{"n_layer": 12, "n_head": 7, "activation": "gelu", "attn_scale": 0.177, "init_std_up": 0.045, "beta1": 0.95, "schedule": "wsd", "decay_fraction": 0.94, "decay_shape": "pow"}
Each number is 500 + 50 x the weight over the matrix's rms, rounded and kept within 0 to 999. Layers, rows and columns count from 0. Numbers have three digits each.

# layer 4 attention output, 224x224, rms 0.141, rows 148-210, columns 0-223
499499472478536393479532513461608469466556513543453482396421509488504442451577532457523514493501460505436534390510502508552560577476539489501495478486530526519456454508430477524494544444460450530490613539585526492366466528423499614520543489450602547562557488558453502488606456509540517559492519513387560480483485469586490530518533536449380465609401468584469509492518492417513479560478454471497532550504508543496576482464512474508438493581557439522495509471333496470542529492521561466507452537510473565438548590412576542531489495528535492505451403435461489446495500572483425474475537555447534511581447575407459552461514534615500506488516389517517495488509505525533549456494
439423522428563485450501589498528517508472508574543487535544463509557551560483568478519486502557459442469439540435550550481510412481598431563571476441520433609433536552518519520544536493481529532428520475551454515537565587439462566404543548551503441552540535503608507492608497548403462543526519545495428492638464505523545583458372534437539577349464558574545534434552559510448540536505564489465466609575565484532474521514460536517424501452455527422482523402435471524416456507527496534553591573466500517574474504596553513434497484502513486441471505420485528472530439450522513387555486546522496463592566486557445509608451503461520542511532408500596537510495425417515493464513
606505496474454578458588467544622464514434445482447577514502490504413508465462487487421488495486478481472521500513518621593520509515403480549476516555431535423500466474482593494540545510496574496481496469462503525522513468491478482453468472486498466535418523497546495460482475442608468570492502542475506454438512483499493396505573438549451510586487522525526517466433421452517440523427451468476556504511523519615486487532497531470482501527525459486417505526511503497490519447493520505511453478528545463474622600509521460554499476440487523521484528504589383507530441532459506524484447579480486410526505532602522491512536461514475454578397594500540483544491563533512539392487
510563595535550530486468436460399410435451528480421419560519516513608494453443478530509491544453490482551483543566531464433533479578564464554530506443578486457491440438493497517457485550470517548560515541464552481447462453555524540499479414569469476465387501501606432495444543565461530537548651445464545482438577551409576436460525510471537516531586474452468533545546529495539549498550456508523486493476449544516453500496461516491463503474532518561507433556442537432542529440516462438492487500562532520428480455471556506446423530529417478587560499500495464477518520506454478547469524475497496531558516500513487545498456507504454434433488497443364442539524487413544562506459
532495497513442497485495570470537480459537536519419569581515432411457512426515426469531500499507468525503470536525548468459548478547494500458519567530497495421576485509448423550380490505444578426554585499631587541448514510424541502515546464497493439501571470515486557551507545618531488531444513550503490511416509596608527606497528450567441518452540424487418601470483502447506500409555449444570432556412465485516452528542523529575522565517550490577543456525502406556596404511423513578531487500474472556494531465504498476448409511469474443537536465637464541558522436539549604491503588510538496451453477470457539499494551491441429576446554436529464542573556542563542457459446
539491438530562453557528511416511535530522471505498559480503468548448512577530537422437542550496480507448487584509471458510537555492467550492504451517422422459548576481396544427468559435604515470451546534467496531458574542478552480503552571474341450465512565520492500467435492495514464526519451473430489472511522521587434527541559514410515532481422500542401455482550471516429548424443588481491485533473497501481482431564501492536410501555476450442556499514566535456520448550542585516452473536474505445479467542500570538495508535414445527577543501525420485423493546518373465474547482434473498516547454492450495496515463500530533557450629496444438418507555507471502489558446
497500527439487465514543486483531483547499482433412453451534508469568464520500559374509577600427492501532491440452468510498487522427542436528543462496520430549525499460482523554514563434477388578487515534423514492491524448529481507512528508530587370569490480468369385495509448533545524483347504499499477490507442452470444452546444591395431439518528574555497502498487593504523506508431438466470511531498521600600519500537581413459492503480530544554501487507457515505579569500599391419518522522511520557461532474448477505452486528491558524503444456492507459554504513449549522543393490476540491497485415496397545508520513402589525519536451518538532488460538478554604458554562
569543472425510439530472516501461415523466615381485513512492454529518549483464541483470514536450493347556514526515512481481483464476522392468502480527547477468533528506578465451516587518521468558394468497431534521602481531523434428384484503456499463579516552545500532500533560428567476498581524464539437426568518420463455468488506563520359505465466460495526537448517513476580515486553472595497523537623526524461545417542512506519566574471517588558486461487517525461521507525536543496480450457497505456560541445451510482466518470484444463539544440506486503566496450440533526533434422518494531445394530520459508562492487485466472550546462489478489457549492578471495505481468
523490532588470529511594513514494516449509579509467528488485509487535556533493539499418563496584417538484466570474499508443454543492551453503421578448461490442582446469452478516482545433515479579501522580426429482597506538537483508559491481438496507401557568557456560436630510468557519538588524479549451516469546548558431410466516549429476500492537569483488466483544611511401503434409505462511469576507515545376531525512581496476479460551480551457440614488537537498522464537508495527450553519445552462469593491559597535482493443464443473485461555550476532370484475473468576411430544514539434540593516547562473400504481505511530514478528508489573433523488546497471549443504
518506437464472533462510562520551511499500508496445504443579530538467548488509557534422586426524500510478422439544482474521482452502479588511545466560489533495559488507449584509509585548513548424426526541598487457513482495586483503389454458588516509483451481459578413522383465488467610456520408408474456454481549552472431494518498504503573491531482595453553515560479534504477457541504456513531425430491553536468506561506533439560500585544469521431559559529463542498521457521518520515564403485536527559455472582571490430483510492499431415474490477503490505488493508495461485537579464514490491451449455577445491541511443501517368478495597540507492455564461516471454553501582
448599494510567507526558457583384507552552459536490538466518533483472522515511495479513537531502435454510522516523521444541482553471503574485484526579378448528569536504469526516449457452439476556545516550484498465488552485413474572493381613547427479552590430511496506456504527432517466385470525455489483441522398463359439555481489516548488426455411477580455552445427470508443465463451518481472535522489521492484464569507481514615446529522585445474436463525514531513539486465443487537405523469474518442533498535453517469580514524421492566536481474453496539524467413513493465536506499480584490476483507476425526499402518456491508564450524477490558503497533528456541484464566
504521553499489449494515497514551489434543462525541520464377547526530521543438535417509433483542430544451458515509505530587552611468548495445508486546431564550456517523491537607446482471505457477503598473466425426555434502493517496436537486520489495507585559528614447461581488443543530494530511553480299522551478563573467494451431469514503493508551501548529524420468436496494344486515461486476494512459511543479482531560544528488520546460439524473390485389439481381450614507435471490534441520499556514489554552466511539457549429460562517497439476378448461469570479484461481514472471619487575485455508563570376578510526456490505432522517472522500496447568498514466435458386
489434552530494511505542513571460518435471531512576523587468514547568568529494546535488554429505409554478488466507520428525492447447494489458547483485504562488444444477465566463521561452567553443476483488510513625529446472465486545541445561448436458453459594519497380490480529382510545527546519479595473486593469551514484482537377527462454415494462414489565436513517448415502558434543453544412428471490504467429489561451505489455495421540515545437474434568490348522512514596486471508490530450469551477519500440497463446434518455505466544477505554533468543525500456413503365506485530522534547477533466512487471432569533441508543573505498498557454438562560523477403516498543
422491581507531524534564463544579465514543515518500489455501510463427491448478613518513572533473546492557470552503458499529468531489550466534621504634523559413503472455524444525424514465575548534466469417347364491432465445328545482482461521541526502474487545486491435456496503506544493585497505514526370505510519523526503500705553445469503477519556457528520544491503598505340575518471550414409506544567422499502444550615637452547414445588552468559465569585501403477531470606455418505520554473556449486524614538548507480519513517527569443488537456494473457519492539574527454469589513470417446439555439527431551502588505543468483482499457529515481482527544567557492593484527
599527481432513546494450436537429465475496546603484444470477515511525448517450516455482497531516581456518454518510491472515475501558461553448450468352485518541451529428440586604471489459519576524522561508361597555484617546488498592454536466564498462400520429572587657487537559483520426472597475521570543476520597549511562546514561529473517568471457462418567503498472566464409489403403499535457479525433513545429436455433507433574540421515491377536453504547556475410562520449617503452566432515544528465525532552440435452539495420535531479537456526512607530517502473420500505510472377486615509460471513552490529588558472490536445504513658375513518505445475430523489477461517
577503473462524574402522503436525491507481462528433552553489427490426483436502490536497558547417482520471526448560493502499562471459478467435427498507483473485544438526560523462505491423431442550522515492464456555520564430507518401505543470528464549418515653452477498499467478627555569429570433500525523539578503539523442401502497473454414598525488499484434421548506428494554546490517597547537532438514509537498415433463446545495542475532478601473442511534588455387497550520489486428498495539518511468386522492519519532443525559477498430493495505473450472457502489498534556492532397442473488478454552510562445581453422413515446455494496532495474439431483565541497541417427
464419550490506467504521477559483538505432436559516516457465492505489442434488482452453418431585456528514475477501502538433433440468480525507508445553536469497467505526481451534517470528543523499386577440389370384589504558399547446447515467441503572568405458534557545507477509450399508464464481489429467493534514384517486532431563428529483513503585556491582497435377504514445449579525591450486488551588485496543557466463430482676472469503524628397496453526500442463417567382549467586452471497496508522499508520412458455464512498525549596490489489509544484541501556540482404517538502483484462480537470549492470540537458492384514533528482488557511471464527531492578525489451
463465534502606456504519556435426491497555514519485522558472503419525418530428446469532497493541565562395508494468491532457502596598579447477540541443561455470431505457498487434548462488515429452419548485467533393576591497548436494577533494510376528517530526429512537469524466490518481569444489487429531487502577547492489518554457499412536505487520469519561461473483488660474548532450484465431421512464422478523433532518506585528621513524444513578547429450490569544465535520546595489538485340524476401520492409449497501422504500498521576474470449555433421555560496516511491493547457489470580536424568535579484580535485571562534491465530455519541597397479483536531500518447
484535494507510520511457583519476498543559492558495501523529516495576453518483417492544524434507458420387425515457428526471538512541448440545466523439411490519568417581517475486455514434515495556450389546517485517588460501547536545431546494485513622559505468433506496448530403592638447525595537544448468489492459507565500489514517491415504520445557516574448622462502488415515517484523530502433585474460409528361557449549451426518466480579538488523565529462472453520467493465568525566523469581540524440520525521541539502569464553488521467492468479538557524500459550493431477483469525457424468490439415421403420492481476431558499355512565517538577486383560591531496483471443
512450580390455507532491440510575522499491468497483453504428548513435471531507460444507455469460579542531500574418499531517496500387532518435541559482504442482459456549509505479478325451433522411476455500438546627502518397555446477425513479447489490510545418505447546495502550496533435523521549444488544512460459537597560534557529496603506520495504528530531513488437588426545516554598468475434578490458415521493372449442488543448442422450451541593482516606500454497547515537402521545502435472523482436496499479455481514502483472567555519525475470542551595474466516501474506509468442489425561488512462464494480475606476474363553484505509500546521573538545548521538493536504
511460501553500501525535481494532372501533538479470501487586477476502480490463444489508552525477531595441502502538463481493438450553487440486543511494516458476545512376491522520526576517500540530476582520434616392443571505459389515548476533517462515535535447500517497563496375512601562545565343442511460674541524543542471399470498466445465532466551485507529478537497464497478529547532429483491495473544449511526555500641376443566452527481461484481506390528471571562375430581591598506507524505486493521486514455496459506420539483426559489541511515495479498509490523466487520492475514493493459544484511528474621537478400487491428585545537471540498486475490449517499523528527
508493463479470556561470455519486486438502504580482475437464538548472493487498503438514555471565418480384479393529518539452531574510488545419468450471531478563470430467544468455526473479514447431534556592548502471403527511471477518488565516522448475456545480431565469496529451507495489604460474461485480443495458480489458494437458545472496595584485504484501535603456512478431606503385549575511468362449499452507498517470533494509501491415524482423510523533516530521448459548510538555530495525478517540462520456431460466550476521475500516556496499485520509534380521505532390479518518510462489540526476489551477476508492517511341499480532493524501527506514545477475515488429
548489491454455426447482454536521495432533470587492513526524526531441495533499603490556529443450517547588622519565467462464417513454493463547457534476461577549466535464466535429498416545521429536442482646591536588496534572562511480434422535451459434569472489481473620643510527393410459492488510423462471615535558520503462481544509486544461559533489470437488476405549380504457654529599473419543489543486451414446442453518595417468560548525388518417516505445453499349539478520506546474509546522486478467559458535507439442501464547542464534454455549479423477480410481456565527491541490467561604513441467487495552530420522394595418515668516516628447465488489470504520421484537
507494435534486477519576466543526469569452429420546512467499527509475503431539468513419507487428532523508523483439641537499504514564515465578498453525506456408451474541521527532501570521565513550467413468425549454563487470580405480508539485460439419470554516583484580525383523524464439526489398521479533602526430489507433477507517546627545481507520492526377529528530593426482461506478534462439485477536503562454531562520445506479535472493546406562550471479540490520519492472513586491501458529475470571492559456431521581422430480441514453500525424520514424415589510501445482520475490558453540463557389494478523552526448452546508553516487616457406536485521435470473562576516
535609508460500452519504463488554385648463508556397487551469481559510447503575506422485451514477428490510524467623505563511446469517362479570400564468529541372471494537472539489491373533433517507534490568551619563497437557421580389439507580517434444569409453525451482559551583382457554573528489492442541529512397462532513553371448546487567559519508462598501510565570534487449543460614400478481508482540402555501476428536484457486465405463518535534514518513478453457410517500594440604533547529529510434565460578521595504503465460528452501521460506508521462530546539515577442488475472477512469569543450595419523542535566532525467572519481506577509504485527503405505484527426
519464521557530468473544548545484518461494502505497406492461508527414507543470590468482465465514452499393488491500468504478483498437482580520410526546530503443481552510567515467473520497549586493453516482498406477404514510551507454511674551513462464477504497455475542456478441414490426531531360484512501388485500504496571533469554497411496413477541562475562459501476477470462586343449532408579454490492513516461445581582473514546510441489561565474487622490509548394490491482409554469457472451462541560473589509504437449539565420510499536460481491453497460441485485534509454513457566568432534435419469391631463417515488504489466524478537456478520523440496411470441528545459
505553436501571510580521499482470528502490552473471593508569502484497553463444400497525518521517522533478417550514489494614511573489520363516521522575519438458540585490549430571489506523531555388527479566479440467488445486463556576466510422450489459545471494440482489593489448458577501496509536448463509488478580559484527502631525441469514516550495448451423546438535544553520504527580593499439442484471523459438586472448487466518492501472604524500447513567577499547554499569390497586552462515529524476534548486536487496544479535410499515530552496537472466513498498400520462487525399486428441524573471452516509501458469474535510523537530449524500558523408497484477536592564
452439464446495590530501438606504495469447486499430492506505493471473528493467476487435508488526499527519535561454453580529440467551388474505595529484468532426481520453560549486527454585492526469489517515505517461533467488555546456513545479537391512578556516551507478415574551486476558507527511510528474401506622493593512505499437570491559491380552533539526567435530478523521553432524526476520510494504444494520532545592533510473530503529547531554487439593492441532463416499478392502478416473462460464456577463490513505523595585517513479526494451525547561494436421555440422531415486540574528587511460561522510546477547520413487539466429534503455493454486569492485566486522
484543493461515505468544499542488560541497543477550553500524432536498518453478449548448584492562461580522525401545439510403504512454543494489452525484469573531515411493482529492597542448368531549509495523419416524480552523538492557635413451490433603511602429509455477440588479404589516491462434590366430543520537347570465457513506439453475518473539496482474579446491457401465529485518563478568515432493569564474473523530425461458507572495419630527490532450563557569475496532529394493442513511559447480529509452466484520599446515490541511430454414517455545508496536459542550494496386446544522523533518483439407460564509499525500422514472460545501561539426447462475455532611
479443483490470563444494467532436505582577512511435416458560623525555464502555549586411508522512579438557448422479537476414513504483437488500570474538557399512571474558614458449447518510407492553475463419547582561481429384521577685401432526575593516510542465420475586530470524538539419476423446491531490498488460504488574489487523507499565537503413552457373533444458625486565556478435537477463531483495423519462476562556489518525548494474380551494502515592549537517580487490385477489502418477573544521493602523492472531519553461464525522527504380442582498502502560544596443499534543384481489520359558462577523461571441558505500481542538502581497524574362516500522511512541
544390578510493476467464541452495499467515473483425516509586559518511475524488471542526506471454534477520494470535555361481366418432505539464552458477580435526559522443520519543478559457578405546563569587506440497497472576631512436542475511468556486533369505508530473645492537456485515532488510473542546358484441508490456486483378523598556590430505541544508532494564513515510463568562488427515534496563582516512524526483468504437486516510476583610401570500530562496512525528451561538504469449483566495503459482451515506490495422517491482480544506536559444481475514480454488483483515541528490559498418470487516512460531469472485522598475494554482534479604459459448490539458
457431557452513495575556464469497577426519509524508440433483516420492415586484525443477457432458576503472567530513420465513495550588599476477575495543514594478552488482469475480464478585562508365521429416447584434386419616526552479470529508522471488431480569491520501501407484498517581438519553366498572476421490507492511543500445600487601400518457570405541541485431545578464380471435533523464469445512443502529425449449557569533461549571429513504448551588541507577457527378538479475578457515512507524457400574546457538558552519507599492519489615534461473427444486481458489598535581490538555460508464537523495437495538523584576539420518598593459479431435536493455506469475
478531526422499498489520424498450468530465454468491499564573520448510519474491482514547537432496448545557500433475471506521410581383463521489497546449520465494457505514576439524541449521461532570453594559498484400578448565591470482502434536640445547585562539496526459526400436425444424546476435446532526490525576476544490451513534516458515505502507516507535477452498410531450506493523483389536605473504455516529472465458496402499515531516558472432513508520540493503540564461530515458504500456517498508518523544509499466545476596480454551473423562438550375478461484584544436541609550518563559610438435489552630454411497480465443409477505572529534469395458494532545456471514
581538595552551511435512432472431462376501513525553453570503521540528495399445527430499577520496531434505523503433509462534478423487414502483558528502491554506499494487533538458494502624566513521529560592481439450481391564574536504427428521585435532477415539584604462567501547497614415512643499488610452494554425512495502427509463508488503513524566512450518450516459578458361395412504465516547425568460577490562509482439461542523412520491528499493437491519463515547521478491425467481480530526438452500499493547531512512448490505527582466463454533471426587506574509480489537456433425510504478476480572486522523525560531434500512515502472443513504465555458423512497563520492
515492589482486506505549578494513457561461534565525466589486519478521493511538427492452474551391643516421508451534468499478524521623523460471517535468444468505524511460409514569493471443476557552477481387459569475506521510523527417569587476504478492492472476372517468460566620465515583505480413504512495522456496546487478506443478534485533554499474502518428518550427399531482475557513534564510548553437535464430557565461484514453492484591626483487467459472538413585436506536441440529525484562526498496525469483496509541530545490517479567525486554532534467424500405468468515485559474526473543517510479507482516599501544485449474395521437571446427492559502528555521500499450
519412511524474514451520426482356461461533561528509516537539457424440383479539487469513515481521496449543447493518495506557459542559483514519444461538545500603432487429557553584494490526449456575554639545499500537462376559488481536431555476382453544621439540515517588514505483460482467533516474517500540575540692467522542483435376479503515556502468613484403515519429533525416636512437512554528478545519497507430487489595483562531487508538553511432548526579418509422512461467589445609508557514538528500470462541532470525542436482474530547515468517520500491470544501509612587481418561530471520401460460439441495486458434456458455415533469417537517511485481539607458558509475
561527480610435486498443485476500554549525540537609505541578554466534440467501518429549514527492516521489491485433571444536457484424516471587501510465491549449518521583560503472558424540517496587486453536572450516497438519421551540502500550473487484517449488467499488604474500607501483511459433469462579450530514463540573460522465511541556478491579374478391487536392530543515496461540571418512451527449542588410506416462432497473527603497548523472500523511611522433493600480459530586517485585537505455549510592486440536503447457381480493556477515485520539474503491519496454486475548545506533454446465510427579543513500458496504495512438559428525561476523496529529452426450
534491537470485521539432497458515466530578585522479413478440449566517441557406498504503511543466493446481493534493478510432494499503572433556505495510479463458586497525442494464479406471470515568465550464489558532427505421433582583523575483535432399540622393512516394464475551472561550472518499557523566516585484522575465581416451514597527465500492534486408477510544467486437488441435574517532406424444467420398486409520516537511445446443486516535492484540549554473565481607505499511470485579498502420519501443529632508525480513483484521496488445479490537485475535479527587527387493434481448502504491530479532557569570527489523454568575461463523571575470565442479469447534
424483485456524486433548465520549627498538539402535478551498490521406480416526522504472410457432498610477516541459431468609576522456576492525551520427536495547488519497499544440474481552448495560492554424441490353470484435428529449492583520492590516468507617351537392552572421562507516532482457515465459537576446509553494485508564500580523435556569515469461495470435516491561457391539472475467465482420469442508546544523438462603527553503495469435585434405502373506545488543459515381508488515489439596530535578468546573489513509496564489440502568472516470435546542545477495534505476480381406505538501549556439513515492508555503501411472528546420495473456437473485475595420
531503516600494554534517414512474486526470500567502429466478506516434544472465425495500528545405448517535466545513527508471505533494440572530495512454381429417456520483529636523360472567438602446463495513528539559523450547396660380552491452508468547508567459488505444434583440540529538534578532481428523454540458510551550474527490519504478503475384483463437478606506531502454655548541523402478512530560512491498456525460455493584493480408512473497512491540467595579410515481505503568500507517424510442529538474478505530500512502491529446535474476516481528468469535538441543452526427467521454549541532530456486471594518538496489499511502505435461512483490472525480510458536
561591556538457522458563506529451512517526533557531515521625506526488535534433484487584520436415527509533554572466513504501504562505523477552453572538586465527576467471455521544585462561533508528478540593480576496442486499419541572454608568492525562563466495428441458603425502433505559508426495512583545428477503586454525463510537542471493481504513559497467471442504517585505526507587524542527468564540555516582588571542491390570505486563528509604492458601422517475574507501473529439529553522478529452467532464508510434538482560509566479473393538402448566507479540525473524540543566440436543486482477513556548454504560448453470460460424483495530501481504494477526538524536
517509456436525523443442495466559529489442532517585514485526445557541502475477474549559542475480554512494609545439463504511427477493442590494519521478522512492455569455521494483547415464516448452576451439416497463524602474438446533429599614456445579452519363396501417484568389561501343475483420505484582454528586385524479655397521470552559503493532411569444454446506456456578531544517499444474500466431451506470506479454559534548514551464558560461505585550453447551484490522566491441469436432478496413546495525452441510512508457425511501470531456479470515547409450476462499550500560540508551527387489491442478518414459486484488473489414524483431478414544523376472493498445
518398524556508433423472629508472486518483504477538536533424562427517521507503540505521544609479526475535546454478473478474487486472548544514499496539467471501514513540580397426522468481504469619373414357606441465392493514549581553509561522370448393463492513490446537489517521441473452508488460513586462479397469415516417547481436581512426511508588534459520492551502582545543528525499488551634535561496481478545511525439481527472567587503537497490460469543568394547521517480486446554538476550448521577595376460484460621451486563549528539605500441475487567558503495422391557467541482527474544496517490424471423469526528466412482474398527563479517543487523468500554445518563
531481552551399493580497537435502548520484505526524441523460508545506449494477539511478484466533596485501507522580474486496590448530519552521507512529585474454425632554526559558471499489557483533433407419473549455497446509440564449428527588448406467428526338525428483430499488558559443367516484564439549501480428437439531534472533420582482450453491491409442486571546578397464517478606550504554400434579553567518620512453478543511458470466474522490667476560492474475460461516481476505491496477472505469520460484506480557494522441491515465510530469495433547449509546503457522595436433525388463471483387487412463471503492483586494526517501447473628588436510556488554559520585
522543488507533440490582571541493562484453571443446498465468555536530469495495500558496560444504590514485615516392495532458478475520426501503593500539515494532482473491556520467554626586487467574563442410539471481539539497540558528581518539449506517504519544623469507588513560626580573469592505440548430533546469477424608512334464508493408554579609477521551527419562465614534500484475550553561432484447461444485479572531544500451569492618556587535575479485611445494487529523503536423470477516493462448535539555520476495529483506544481467509552524445519459547478520494436456511487428454475485469489544388556476498511571382532545468493494440420490532487498509544529487507508
475528426475525458464446487443533481577438497489479537443467500463544474382540471392483504513493399540494570512570460567438522542504524482487537507606475485471575536463512524504550514566500473496556542472505483481487436507433532494472498440559503492612557514542424551468465366337423348457414473621446544547591529473525486446344479450453466517513508512582468546471518518541471479422530477523509467519463523457476621530485493528504530494479590449512520489450437586517522534433510467560435495553504401452584450460475451454579543574427507473459445441416492508535519471443524534515531568472577556506496532539587515571563561525501501518431491553516455479508531476425529466549456
587515464499584514546551455416392479559502500498533553461481479518462445480493459433480474490480430549467442517540504560510443505606460520558535512495443540532501379577466508468475427508486474509471577497553507509534567410422547549422522429421504514421515587397534451462511513502524530503521496424455461474553463481498467498401461453573508379531514446492487465465432509460485610599456483461519523532448523517477521471479508470565589461543532522571472450461530463424467504459508432522524511441532582508513526495488458455514531511491445493546516483492461527508420539392509476534585490564566482559476560506569471555527439516584510513486543462555418468404405517482515572563548
425396548433582455459455460512507535471515487580521450516590492451504539527461462503491575465517511550465478473529518467534533547544505527519445564526524544546480492477533465505463469582477593529512577374516476400478519577357451512595505542505485514581465577490517562510550418421526485436496587409545419512438459490455491550429498521436540487517534483553441536493462393524572484545472488483428511435499508517562408573500533548468521534496580520518505500603495518463515543430469443475449462469480465430479558508505472548452460511497506474458520447506396495589553493476486537569480491434556507433487467509441456484458491490513517506507478497449533441516508499456548451509453
558515483490474523543435518478536435532435530482516548434510503499513463497596519509449534611525535454470500514456484461545556485500482406587630409515444510529497472455535562543561365517523510414472568345442551513614564538508462466488450446481560534513439418546444463528505454585433414472435472505493504572495476473427521555394597457607444467598521462503534470433502465508621459543548487482437515478455569450596471398461569435450467490607553475535498462539581507561431555493488585528522556561486538575461450437507500507456499505488427514524538465503479483484493539425491448485405483584523514467448446450458437482488468527492533500509394523549505444536523553577513478552471
483547490534458528580460505529470474415415486536553477451512486432604436468418485415468448503423472444507477533413462469462421441442549437512514567589474538481514496431488464522484505434589414482498456438495529532502513463502450535436509486492432546489562497540543507586467622506586464516499532433482559493427595466499470474519522571487577515428476474321470429553487504517541575401416531573543496478532561544508520489480485448412493508558461486520467506565493488573529443585538456411499566442539461551430425487490489575501501578492470516523544496491506503417451526452525637518511596438497495466404463517455612545510515514515551461520454556457428483580516520589462643538497
504461474466523574439579556493460537506501411535568480476529446472487499539520465512553510483513566455545416439415531460500524490507477562550365461441430465475498601510470537411471517484471558510482432456504408513554552429556525413530482534606492542456592473463507524376548440512433434476571460537495449479569501571543454522488663457392474523480450552501501454482497464573493457540511568417532482505506537495480576513448506477522511607559531577492585407469532532518495512477461501489526489471466484481462554557454513532543557509579488444463498565476470413425490475505465472501504483443477489567575481471530420530433431520449463540463465515438557491407440544496489485531452
493422510493541526540543483504433505501492537510510486512477521498419517512419465489472532526427511548553576486525461524439466441470441534558439475561514422510527466545500597403491518569521523540486457487512544491559499484470512363479537546465586570527480547645476438446516354473558525557478525443524450497499456544553456443588494448604410517608559529501525524592489467477524473516552550496561465325547493539445436557487555500418516510579508428580463529570574524446529461512462510549493405442463536462459505467482493555525518599527462493506491513470534512554483500519479504501600468412532554524521486511485465448466548426540476531509480541482502448495509519425474502471566
570508536509491508497532458403542501578451535553515496522541501508531510494432454516524513628508460506545502478612479460499495500500505535483494481448493447517566480451553438436516560523560501496536493525527581538538499619517512512483476534504510491467505528478526564589569614508515433436434494513490515566413452453557490474415496448568502528456433464480417490487496443506585483583503540439545542485500540487500564486484452536522507536546491519595409502550529547590516544473431599560448565495471497496452530439544501550431541495518482478554534535407442429512478463500451539554520602477415467469513490548484494496482488478462475511550468531510447512564450524511539508524477
455542468542480526490477426472467517511466452478506489572535573501578484408515469484549476490479542526585417539583478453520517522480572447580448450514529473529519497465544387419511452588561484549512437526455410362551397370588456498537532377430495493530392506527487536581506458532466406537478545528481526491495579603477452435445552648577495454503484429388539535562466609496538476473546581502528508512526453504513424434473490521510545568505456541526517449551447541502443506542555560462441578469595502526449483549490539534476413525526442519580524426502515543471593556509532489522454538450583453490416519504531492628418486430600581489528458388483431521511518448552453519406492
539480509447449534572551548446525478450457494485473531411597556556513508472464426477470556562468531431453515532435508516516477562417531438506551604561537511552589453443439533532573459446515442334590439492457446482567446496591551517497429622617584455605619436437456511491409509444551554607566572588468529551482469480500411536435590525449534549545539472491537554549571438582513454449481542509509648548529593540567544520516500492480541484507528514514532442455504490515375514538528567587509508449508486456491491480476598552558489504501434537485556569493495413552576474498570558539516507521517520525465526429521553485467547521524422456530450520496585442543464459607400429476425
577476503551483489548555581511535435510481552531553492489487414466471456445506515482506547470486467494468421426500452519512466499547500461445497526544511507470505529525458598458495532476552522437490516402531474515516580500587520574398501560514400525582480551499492544477517536547511621458331524498543500488503548419493449546480439387496491507513456553542476392460544349502416536549490354456557554509497540577537492512558434502525569420555439478449515526462556608460443478530552522464550439523559539559480523438507510524534554568502432532442488492540449531512418465505508549495610531556478488534502512502600457657526436411510547498574483638509530482495552466520460524417538
494528440454620559633503533407422440499621468428403500511470507450524518449460431545554502551570533463445430517448454583500629538497435519564520517460468449427515434455436471460525473431466553444414532560493587495461491400463508400479584525611486575533407534500486372381465521516565318580437521517479413575516459370495555596526441482533417394517392567448413503445607480455538458528547483459475464483492551497490596342532552388440510516537427540541538475452515604515522540446561509578506550483514526446495523446475560499526508513507567444567470467528522539518453514480468480457482481502509508545485640464493473475488540459390458396433544495526517492561485610409554490421485
513502500553480436599435448480481505444500472534466480426412532509530510526492469575471412517469480518497503453456539430441479484503530513505429469527453525439501488481440466556424477536439443422440503480508495475434521528559479485446493447470465490531484462537495528504450455567436426571493605547479503432462512496592475522472495454430572458535487544559438384597458504466540631511498574495465531562401540534536514457479453552515449543555477440546447599522530480506553547449589541484464562495595509535559506527486466569491469481533499474558468493468496476473520582516555494439435599394517507595464523504520549512467581518521539537510488477511441449415525417452475512531551
492501444430458535557508521497438493433510508459396452534575449492510456474499410456513523529417502383496537508473477512583498447502496421434544512515503501487473447532564502534489546548417447554520468485565493517524560477466537528449612505542490541606476483462588562447472552582595538577545498465531613495397516509478466473502413478478505454554324487494543481488433499489566580492419579523510506458516485511468583545466474471511529554481609510524423466508472453450425516491527569452510475558552544552543437518537518519470570508489478562520524536570558500480495411530476509546490495471529420485486489445507455525454555559503386440499507469508419521509514406513619501430462
416406529629491503478572529519612480500583429460607644478538553492437538516559479456539519459559506614446467526490425466579454494489498554519558526479596444573510513471518422532570497500439493502558458424509541402484420484448558515595464567423461424514563465619582543512525501524480444497433534548426452536613526504509418563549539484472425439570484482421511559515470506573434449453585489569523414525518458490508460515499550436573521468511507596465507541470557468533355493507506547438469495566492464457567485573539488526552511435535532519472489450537534539552428572493477511450471422514478481354483553383535558474575473460505510520433462493473528500435428484607420521512536
475445523510506534605537465479604479572527459430474422514443539600474556503533583444491547547533534497542509499539457529552498466566424544500566493488458514459531560509470485488537537469528451500524423511566505478459525451587445535395466512429434443438542475488572519411501503382488523586509451552456460442567474500510472494464448502561468423521459508554520413563596494492451430520508533509562480511442515410368566520413457473520494478494457515485487432476479499492471401411640508534548453500516470466493501587541558508487446456537557467504530434491595463525530531488549473498528487533519511443492518385574599524522482474511523508550546398494514553551404532503546505484482
604573486434434479497511548446555508566469454504485495457556522541525468443539432472458448450466492454573491568549517544498508488516541471495494493538524566508507495430552491509525480549516494425432480497488527583525453409396575567483437497479431447550468445635599467460388506529600543386506614501534470553445485467470530529471546472535513508495541461478543408527504495490441468532527478543539526415578506532436575437425549490451590508503567517548473418424493393491429458460476458481540516495528514553457507541431577509481507459542465485489470547437463469475553476500444498497500554428482543504466587518429514543441436540480551530508489544470456534593521514478495515498437
477521515475488518507401506472522460457538472605534464559518497432464506579478547516516594507506469550473470509542522532582486445554562456527521550521480516515504363389487439477494469575480480443519419562464466443461538467522452434485536394504493440496540582546589418443488491392431562487474547456633487468638487537376496437534493460488504530396539483628504457424405407484391410468412523413520539479456435496548458556503544434480544446551503450429441367476514554527557423411501622516511452605500486509567551408518528521522420450535484494501483431532533530431466539480537523465528438569540526559562526394566570524491465450455440489463553490552525506526475564501529432487554